config = dict(
    n_kv_head=10,
    d_mlp=1728,
    init='normal',
    init_std_up=0.0173,
    lr=0.00121,
    lr_head=0.00735,
    warmup_steps=594,
    decay_fraction=0.797,
    doc_mask=False,
    train_tokens=1157000000,
)
Each number is 200 + 40 x the weight over its row's rms, rounded and kept within 0 to 999. Layers, rows and columns count from 0. The size before them is the row's rms in percent of the matrix's.

# layer 4 attention value, 640x640, rms 0.0412, rows 551-560, columns 320-479
096,140,120,162,134,218,167,169,259,219,186,258,217,230,213,169,170,206,213,202,197,240,105,192,245,157,150,134,250,261,97,176,206,200,149,160,242,183,246,161,256,185,205,181,175,203,256,245,193,194,212,220,193,179,275,265,187,198,190,145,179,212,143,171,281,183,247,130,129,279,230,179,148,209,153,172,202,260,191,200,170,241,136,189,226,183,208,191,209,166,145,167,259,218,182,223,93,151,166,256,187,299,256,158,162,113,168,230,226,240,195,187,233,241,211,181,178,189,230,220,181,232,221,229,179,202,217,158,204,239,219,190,265,213,158,224,198,171,248,215,253,156,220,252,210,206,222,229,206,182,254,152,264,176,167,186,202,198,199,210,176
084,197,205,191,252,206,244,225,263,228,135,185,201,245,143,146,247,199,169,166,152,204,207,179,235,195,198,239,150,183,203,296,174,228,199,235,201,198,228,183,162,170,271,160,189,262,274,220,212,212,250,194,145,253,206,184,212,192,167,226,217,198,261,204,237,225,178,164,250,206,181,185,200,144,202,189,156,162,146,169,178,282,203,161,111,170,268,195,174,189,271,151,279,162,224,219,301,192,235,103,261,199,137,171,253,216,256,194,165,227,170,172,194,158,194,223,142,179,244,171,246,153,197,204,197,176,174,269,221,203,216,155,212,191,242,160,191,254,220,153,238,132,234,285,181,253,249,204,214,194,224,197,207,259,166,169,196,259,230,156,157
091,277,221,215,179,114,262,201,113,242,132,205,149,161,217,170,151,192,186,201,207,171,215,256,259,194,191,129,123,325,238,159,246,157,148,235,336,138,243,162,196,138,198,242,163,172,145,168,170,187,246,185,109,243,183,222,106,137,201,172,90,194,237,189,185,177,190,187,173,192,193,277,211,226,212,206,232,169,179,165,229,249,207,151,172,224,205,217,139,180,196,192,195,181,168,116,181,158,202,203,206,178,153,232,204,215,138,282,183,257,203,168,169,190,195,156,180,161,230,184,185,153,206,135,143,149,280,261,246,159,197,271,192,158,173,183,147,195,116,294,125,271,173,172,147,242,230,228,242,201,289,226,227,248,230,203,218,210,145,249,203
092,227,231,217,246,153,302,206,208,211,121,233,204,196,164,169,181,229,213,194,166,188,208,164,243,274,236,219,177,301,216,125,164,186,142,139,167,203,186,185,241,245,152,243,209,194,223,174,190,133,283,184,232,253,186,198,237,258,165,203,245,209,216,260,192,162,253,210,224,229,210,171,165,183,176,192,222,171,198,138,179,227,168,215,171,213,163,238,244,213,258,189,198,180,124,126,192,259,243,188,152,246,207,259,228,216,237,213,280,223,231,179,188,243,201,202,183,222,225,175,208,240,124,211,229,197,150,269,145,152,206,150,224,198,198,226,194,198,137,167,286,131,163,162,226,174,205,290,179,220,225,185,109,277,161,142,148,173,166,236,288
086,210,210,194,312,191,226,166,187,219,169,245,131,209,213,184,216,214,221,207,213,187,207,188,185,245,259,234,180,177,204,140,196,134,254,110,228,190,149,126,217,193,173,223,194,251,205,186,169,261,236,174,221,158,216,291,265,199,186,229,175,212,191,175,181,176,191,202,194,190,227,223,314,155,212,223,189,234,238,187,146,170,196,216,147,189,180,222,195,165,252,190,236,174,194,246,155,184,268,179,261,192,135,161,225,127,310,130,170,242,208,193,255,153,232,236,158,216,221,201,197,231,146,218,183,218,124,255,234,191,158,146,214,260,237,197,200,265,164,132,234,182,213,220,274,231,184,149,148,163,151,175,139,261,198,187,162,200,175,217,248
091,169,178,272,196,198,210,213,185,188,265,204,202,197,171,187,135,284,148,234,200,200,175,208,193,129,116,247,228,257,197,196,229,201,229,228,245,148,189,236,169,208,235,144,193,175,201,146,166,220,220,193,272,217,209,181,188,156,228,202,180,185,163,271,224,221,207,204,206,265,215,245,178,194,202,176,232,164,241,241,213,142,199,149,211,223,165,208,245,204,168,180,161,251,274,146,235,199,210,158,226,116,187,250,128,207,161,317,226,175,148,191,257,239,153,181,241,94,131,192,184,231,169,179,134,171,229,253,228,148,164,247,189,165,213,216,121,140,135,233,95,155,205,193,162,212,202,200,154,219,128,234,247,276,189,277,204,242,171,157,153
092,212,243,244,203,185,180,169,197,221,197,181,227,191,239,203,202,223,137,222,216,178,188,148,235,220,203,280,126,181,231,251,185,220,191,169,138,251,226,225,134,283,210,231,234,177,238,198,152,111,241,199,179,215,201,137,208,187,194,212,229,141,176,199,220,244,242,186,155,209,222,220,161,209,109,242,291,233,161,159,89,187,211,177,177,187,175,191,200,187,251,216,206,172,193,187,314,169,197,211,245,95,178,198,180,220,275,150,258,238,203,196,173,191,198,170,238,182,209,189,232,203,198,166,243,210,202,204,266,156,179,201,197,210,199,316,179,193,179,220,181,160,170,223,184,162,184,217,195,162,224,262,205,172,244,203,228,164,175,139,135
098,257,225,269,192,225,133,204,136,147,146,238,177,225,218,244,160,198,209,170,231,196,255,177,185,138,174,261,199,129,193,229,245,210,196,246,304,237,147,189,183,203,285,176,216,153,147,268,196,233,209,217,202,204,233,252,166,183,205,189,261,175,258,202,166,173,215,130,168,177,248,220,231,183,265,210,274,194,198,254,213,167,173,227,179,240,237,193,189,225,197,204,222,177,212,165,218,89,251,165,223,275,210,124,180,193,181,177,163,151,213,212,226,191,227,174,250,230,166,150,215,197,173,204,248,229,230,108,224,184,204,237,179,190,210,104,225,223,188,213,204,275,194,307,159,215,191,185,233,253,157,181,147,224,139,149,194,151,237,245,228
095,181,193,201,236,148,134,226,179,160,166,244,194,209,174,173,235,204,186,233,254,290,177,235,216,212,135,198,202,219,234,135,214,169,134,186,133,163,219,184,242,196,215,276,175,108,148,132,236,180,147,223,237,166,206,146,215,226,156,167,288,243,165,170,185,165,166,197,281,165,223,222,175,195,153,172,212,261,234,174,104,210,201,165,237,193,192,185,128,253,205,217,218,211,172,195,119,239,270,196,135,223,207,181,228,85,242,186,218,159,181,158,192,180,213,216,260,195,72,165,193,189,219,199,250,220,168,224,191,213,178,181,239,131,216,268,234,198,189,255,141,194,168,228,246,182,222,189,234,204,198,219,162,138,194,242,198,169,169,197,145
090,191,218,211,158,193,153,173,216,204,197,187,187,251,196,277,249,221,218,193,131,186,185,191,219,177,182,191,252,172,223,218,260,209,178,129,230,221,199,307,263,176,185,116,214,202,225,135,209,216,204,188,186,163,199,194,202,233,189,200,298,197,188,177,228,245,205,192,182,178,194,202,207,172,184,164,183,171,217,164,179,183,175,217,176,269,231,180,170,222,191,233,184,207,203,140,154,209,203,206,252,257,203,208,191,194,269,248,208,202,181,213,263,183,130,247,184,219,67,194,243,173,169,205,280,183,227,252,185,137,191,189,232,234,135,188,145,230,170,128,244,149,198,128,150,168,225,280,165,145,216,211,126,189,180,155,224,218,201,194,242
# layer 4 attention output (transposed), 640x640, rms 0.0407, rows 551-560, columns 320-479
101,258,233,151,214,198,161,227,195,194,220,216,241,158,145,156,155,185,162,188,238,121,206,231,211,255,190,144,202,106,196,197,198,184,173,171,201,195,174,205,152,184,123,212,203,196,221,218,203,180,282,175,193,232,141,253,213,196,234,214,202,217,235,170,255,160,119,116,232,224,240,239,207,227,199,144,223,192,233,176,219,212,190,164,165,278,210,219,140,254,213,205,148,291,160,230,250,260,229,246,200,243,242,196,166,175,191,171,149,278,239,271,177,217,198,234,190,196,237,149,143,170,201,253,193,129,201,174,210,201,244,247,249,218,173,145,134,149,168,280,175,204,264,178,193,182,249,207,147,195,173,212,198,205,146,283,168,212,194,231,173
092,157,160,175,230,135,124,127,149,238,158,210,143,250,91,190,214,256,202,240,131,173,200,213,223,217,180,220,201,178,186,165,217,212,229,270,196,188,155,201,187,161,146,191,200,179,146,225,250,178,169,189,143,243,232,162,219,214,255,206,186,60,163,167,252,257,210,209,115,190,181,234,188,221,225,174,215,160,194,168,200,156,194,210,189,195,209,174,194,203,234,92,178,179,169,196,259,295,141,134,164,185,214,205,144,192,215,224,220,193,228,174,216,193,170,188,194,217,136,233,267,258,206,234,167,265,213,182,229,178,222,187,230,144,219,210,194,152,211,189,184,189,209,193,282,241,169,200,136,213,222,204,190,233,178,199,222,248,258,209,240
095,162,234,185,193,167,185,140,228,206,184,158,171,123,225,225,159,192,186,223,329,248,237,174,255,212,202,155,192,170,243,254,171,212,257,146,219,194,222,190,182,203,166,222,191,247,185,234,236,188,193,199,174,233,188,242,238,217,175,179,199,172,148,187,237,145,157,197,174,237,285,192,213,255,244,135,206,254,207,190,237,168,205,221,234,211,236,200,188,186,200,233,245,290,168,222,266,179,259,162,210,281,235,217,162,184,192,250,199,221,227,214,151,145,197,122,208,189,251,202,152,161,273,261,184,185,158,261,146,188,180,239,137,214,191,173,152,170,273,226,175,267,194,183,160,203,168,213,175,177,210,189,199,187,218,179,231,147,228,235,231
099,271,173,103,228,206,205,179,157,182,163,174,102,253,166,209,242,214,229,197,192,232,333,151,222,218,268,170,193,203,203,203,150,242,198,259,200,184,170,224,222,195,215,216,193,146,176,176,178,201,231,170,181,135,210,188,217,236,141,227,202,159,206,207,221,188,155,213,276,200,242,212,164,151,199,170,195,219,226,217,190,264,278,277,225,184,170,219,240,152,169,212,284,191,217,229,200,190,159,173,116,212,242,233,258,153,229,160,201,258,190,200,308,146,209,171,164,153,232,244,209,202,278,193,209,182,229,187,306,234,195,214,148,179,262,218,190,224,185,191,254,129,205,166,190,235,137,212,187,183,194,197,262,250,247,138,198,172,132,206,222
095,223,189,169,222,166,165,221,147,168,217,251,199,213,119,248,296,249,197,191,137,180,260,177,234,216,227,229,145,184,154,170,207,144,108,240,201,195,217,222,231,139,128,188,216,221,213,137,203,134,142,172,211,212,216,164,184,194,210,260,207,188,156,180,150,234,168,184,244,197,216,255,172,210,185,132,198,224,187,203,210,204,224,230,154,201,272,187,129,183,241,260,219,181,218,190,206,178,167,225,146,230,171,145,164,165,108,162,121,162,144,170,211,180,197,139,258,172,193,255,326,299,250,275,213,223,205,206,253,186,177,212,213,137,189,197,198,198,235,221,263,240,228,236,215,222,139,153,206,175,170,261,201,203,291,192,252,188,173,268,269
098,198,232,186,222,190,179,238,194,239,184,212,172,182,189,170,280,225,233,161,347,157,211,208,276,166,159,235,176,214,233,209,224,260,247,124,200,122,211,134,185,221,225,243,180,155,213,142,143,229,187,198,231,142,169,223,186,213,208,156,213,185,223,222,247,141,236,211,150,210,186,250,258,221,172,195,195,189,232,232,125,172,180,202,140,164,180,225,181,172,223,176,137,219,184,164,279,208,144,261,197,136,226,268,183,168,149,205,182,167,192,209,190,215,204,187,213,262,224,168,149,219,282,151,180,264,235,212,215,148,207,198,279,170,247,191,170,221,240,247,162,238,232,157,190,283,122,179,172,206,213,243,200,270,160,202,280,237,203,132,245
099,223,221,195,249,179,150,137,220,229,207,184,152,261,182,212,216,255,198,225,211,181,166,217,195,203,197,227,259,195,237,220,217,155,149,187,230,215,225,290,224,202,170,177,155,176,177,140,249,133,182,188,216,192,197,114,222,217,180,211,161,67,166,198,212,236,232,259,238,191,93,199,209,231,259,191,181,242,145,158,263,255,153,260,203,164,213,196,219,236,209,220,267,145,258,142,165,231,169,158,154,124,159,146,211,168,247,168,244,203,221,154,100,192,167,188,142,204,157,226,198,243,210,200,133,230,183,193,199,157,169,250,196,186,139,205,184,262,155,236,207,178,219,273,113,172,166,241,247,266,170,111,166,217,193,250,202,199,283,215,227
106,169,176,240,268,208,263,188,204,198,147,178,238,126,158,170,156,229,119,265,238,242,194,182,185,175,101,202,268,263,213,250,269,160,83,176,158,257,312,121,148,221,244,171,199,216,208,195,221,223,295,266,166,255,152,219,230,222,265,197,170,198,144,201,188,146,155,226,156,135,202,187,157,224,196,231,250,285,213,152,206,208,151,200,216,276,227,185,181,215,259,275,209,220,149,182,151,157,190,209,271,181,265,223,236,195,196,242,186,242,143,197,216,269,184,237,211,256,241,100,236,168,168,179,278,245,157,192,189,178,182,157,228,155,147,105,187,176,198,159,178,167,208,208,218,120,214,288,183,162,271,151,222,203,156,208,217,156,216,311,165
103,196,284,206,195,238,165,236,178,153,227,221,229,179,175,205,142,197,190,184,167,171,178,173,210,233,277,193,244,160,109,168,176,90,156,90,170,160,253,158,192,142,193,232,189,66,172,179,194,126,286,159,223,178,207,144,118,196,175,234,236,261,223,211,245,283,191,193,210,254,194,230,191,260,283,269,248,214,202,203,243,241,225,223,198,246,138,196,228,202,315,257,237,180,230,249,143,259,211,198,224,209,188,114,188,187,236,118,160,195,145,261,200,217,155,197,225,253,222,205,263,245,211,165,232,186,160,142,203,239,182,168,207,229,191,165,136,226,217,256,314,184,219,176,171,223,233,166,223,154,149,194,219,196,167,252,211,193,172,200,159
097,256,235,214,205,269,168,242,165,201,123,192,199,208,180,183,217,237,207,207,216,191,133,128,240,188,246,235,223,157,204,260,312,86,135,184,147,193,133,219,267,210,140,185,147,191,259,251,199,240,169,195,240,193,273,221,256,213,225,249,283,267,284,193,231,226,197,181,232,221,166,174,195,241,157,217,132,204,200,259,167,261,166,201,132,213,166,216,194,242,162,184,200,171,234,243,232,228,198,174,180,184,181,157,181,81,130,238,163,212,180,236,185,218,170,170,209,165,222,266,224,192,214,245,198,167,178,190,233,199,230,159,184,156,174,153,214,202,151,206,246,231,207,172,172,187,181,277,150,213,191,174,197,162,155,244,180,193,149,160,220